Weights of a small GPT-style language model, trained from scratch on English Wikipedia.
Size: 10 layers, width 160, 2 heads of 64, MLP 640 tanh GELU, vocabulary 4230, 3.59M parameters.
Architecture: LayerNorm before each block, biases, capped logits.
Training: a variant of Muon for these matrices, 130M tokens, 8817 steps.
Each number is 200 + 20 x the weight over its row's rms, rounded and kept within 0 to 999. Layers, rows and columns count from 0. The size before them is the row's rms in percent of the matrix's.

# down: layer 7 MLP down (transposed), 640x160, rms 0.183, rows 600-603, columns 0-159
# up: layer 7 MLP up, 640x160, rms 0.348, rows 601-604, columns 0-159
down600,104,210,189,207,198,220,158,200,198,175,205,183,209,187,205,230,222,206,195,237,193,200,160,160,212,205,187,167,175,209,207,218,174,225,239,204,192,183,212,198,195,200,158,217,198,192,164,235,224,178,208,205,183,182,172,236,225,225,200,177,198,218,233,171,189,170,182,208,213,192,190,195,197,160,232,193,229,198,215,215,194,193,203,210,207,213,175,217,187,218,180,167,186,192,226,142,192,219,203,196,214,213,212,211,209,205,208,196,245,204,184,245,188,196,202,218,191,203,155,189,222,194,239,181,182,210,195,204,203,217,184,223,162,222,205,176,161,202,206,191,181,164,205,192,211,190,220,205,220,230,202,215,181,209,230,213,199,211,218,191,191
up601,093,205,192,160,227,162,194,187,207,190,210,191,192,187,207,196,195,219,202,172,180,195,201,190,216,164,221,188,194,210,200,188,223,204,201,204,190,201,224,223,159,173,187,202,212,192,222,229,197,194,239,216,234,232,202,198,187,197,180,209,180,183,213,201,220,189,218,211,209,188,217,220,190,202,250,194,168,192,210,190,185,209,179,198,191,178,182,218,238,189,197,170,202,155,191,205,167,173,210,151,190,235,225,199,214,216,196,187,208,204,201,212,216,184,197,235,220,191,192,230,247,200,185,231,237,173,210,218,225,231,247,200,160,224,168,183,213,204,190,213,233,175,209,222,221,192,199,184,192,190,188,196,198,204,213,179,183,211,232,205,155
down601,090,206,221,191,159,189,206,205,154,236,213,196,211,209,221,186,195,185,219,213,207,200,204,224,186,177,208,178,188,196,207,202,178,218,210,198,188,229,200,251,144,230,198,183,186,196,197,217,180,189,193,186,182,222,205,196,215,213,222,190,202,184,174,226,204,205,197,199,214,197,232,226,192,176,218,174,178,186,182,166,214,244,235,210,208,226,241,222,218,204,221,195,168,184,206,221,176,181,183,203,182,209,195,197,219,196,217,178,211,173,195,196,204,221,231,170,203,207,229,178,194,189,202,175,205,176,189,186,173,209,231,201,142,252,186,218,200,212,192,175,192,210,141,182,177,202,206,204,205,215,229,184,208,191,218,191,207,231,186,188,196
up602,100,185,197,220,217,193,202,222,208,214,202,211,218,186,218,183,172,218,196,227,191,201,165,200,202,175,219,200,177,217,208,196,205,201,190,185,187,171,188,216,171,212,230,193,234,210,203,229,227,183,173,212,195,178,205,237,195,219,189,201,174,158,191,192,188,184,209,232,211,169,202,162,202,209,199,182,199,175,174,213,187,186,214,185,245,226,226,201,205,184,192,229,211,208,174,193,211,217,243,188,234,164,200,210,221,196,210,151,186,234,240,215,192,197,180,191,178,221,214,196,197,188,196,193,215,184,217,148,197,178,246,225,206,230,185,161,172,208,176,197,197,214,204,219,218,223,207,180,186,200,192,183,216,192,183,202,239,209,162,189,231
down602,103,172,194,185,151,218,182,219,195,156,209,203,225,181,220,186,215,181,176,164,172,226,232,186,221,198,203,208,184,189,219,178,192,206,191,212,205,200,182,177,175,182,154,221,183,202,201,191,214,180,197,186,180,208,208,182,189,218,222,193,183,180,212,198,161,203,216,209,206,214,220,229,170,185,223,183,227,213,185,279,212,182,220,215,187,199,224,209,174,208,203,177,197,186,227,201,183,194,179,234,232,190,229,190,184,206,228,209,202,211,187,213,204,195,170,211,224,175,205,188,235,205,203,164,177,198,203,202,184,205,237,208,198,212,212,225,215,192,210,158,207,192,218,205,246,214,177,196,178,236,184,191,227,184,214,214,218,199,188,209,220
up603,099,223,189,210,186,207,206,210,210,202,180,212,190,206,198,199,224,214,202,227,174,187,208,211,219,193,203,170,207,205,192,199,257,175,152,195,205,197,226,225,166,164,216,190,177,206,197,208,167,162,184,227,244,182,171,153,178,199,216,189,220,224,222,196,217,194,210,193,209,227,188,208,191,200,213,175,186,227,227,198,217,194,183,270,194,206,192,213,206,188,186,203,190,191,206,179,171,222,181,212,197,191,216,220,181,226,199,202,205,189,180,180,185,218,197,204,157,204,177,201,208,224,192,208,211,212,165,161,176,207,183,190,191,178,217,222,187,199,147,193,203,218,180,213,221,180,229,190,229,227,193,196,197,176,208,200,187,174,185,185,246
down603,104,194,206,209,161,181,211,228,186,208,181,198,231,201,204,173,209,223,207,215,196,236,179,190,200,202,216,193,165,204,197,208,186,213,227,201,211,205,197,209,187,205,208,142,188,208,212,197,231,190,200,189,215,168,196,171,181,192,209,206,185,207,210,207,208,214,218,177,228,216,208,183,176,217,228,213,212,225,193,185,205,197,140,216,210,180,162,157,181,237,203,188,225,204,202,203,191,200,186,172,192,226,207,224,214,179,190,191,205,194,209,190,155,231,210,199,159,170,194,182,212,188,234,207,235,197,222,203,224,212,246,226,233,195,172,183,234,197,185,182,175,197,150,210,158,178,228,219,224,204,206,219,200,198,207,199,188,168,201,220,210
up604,120,212,189,197,173,191,198,197,229,173,191,199,226,203,228,161,199,198,258,190,165,238,176,207,216,220,194,211,204,215,188,181,179,200,209,228,163,195,209,171,174,173,188,197,196,214,184,176,210,210,210,194,238,200,222,188,229,170,203,183,171,195,198,186,196,174,169,212,193,192,227,190,200,186,201,166,236,197,222,191,194,182,205,193,183,214,205,161,173,250,198,191,209,162,176,207,217,193,204,215,223,173,202,185,214,221,205,186,199,202,197,211,217,221,218,207,150,208,195,214,199,213,199,158,209,164,207,208,199,205,214,198,178,180,220,193,214,220,236,174,185,211,204,234,236,194,182,203,178,196,223,210,215,156,227,189,220,220,220,210,233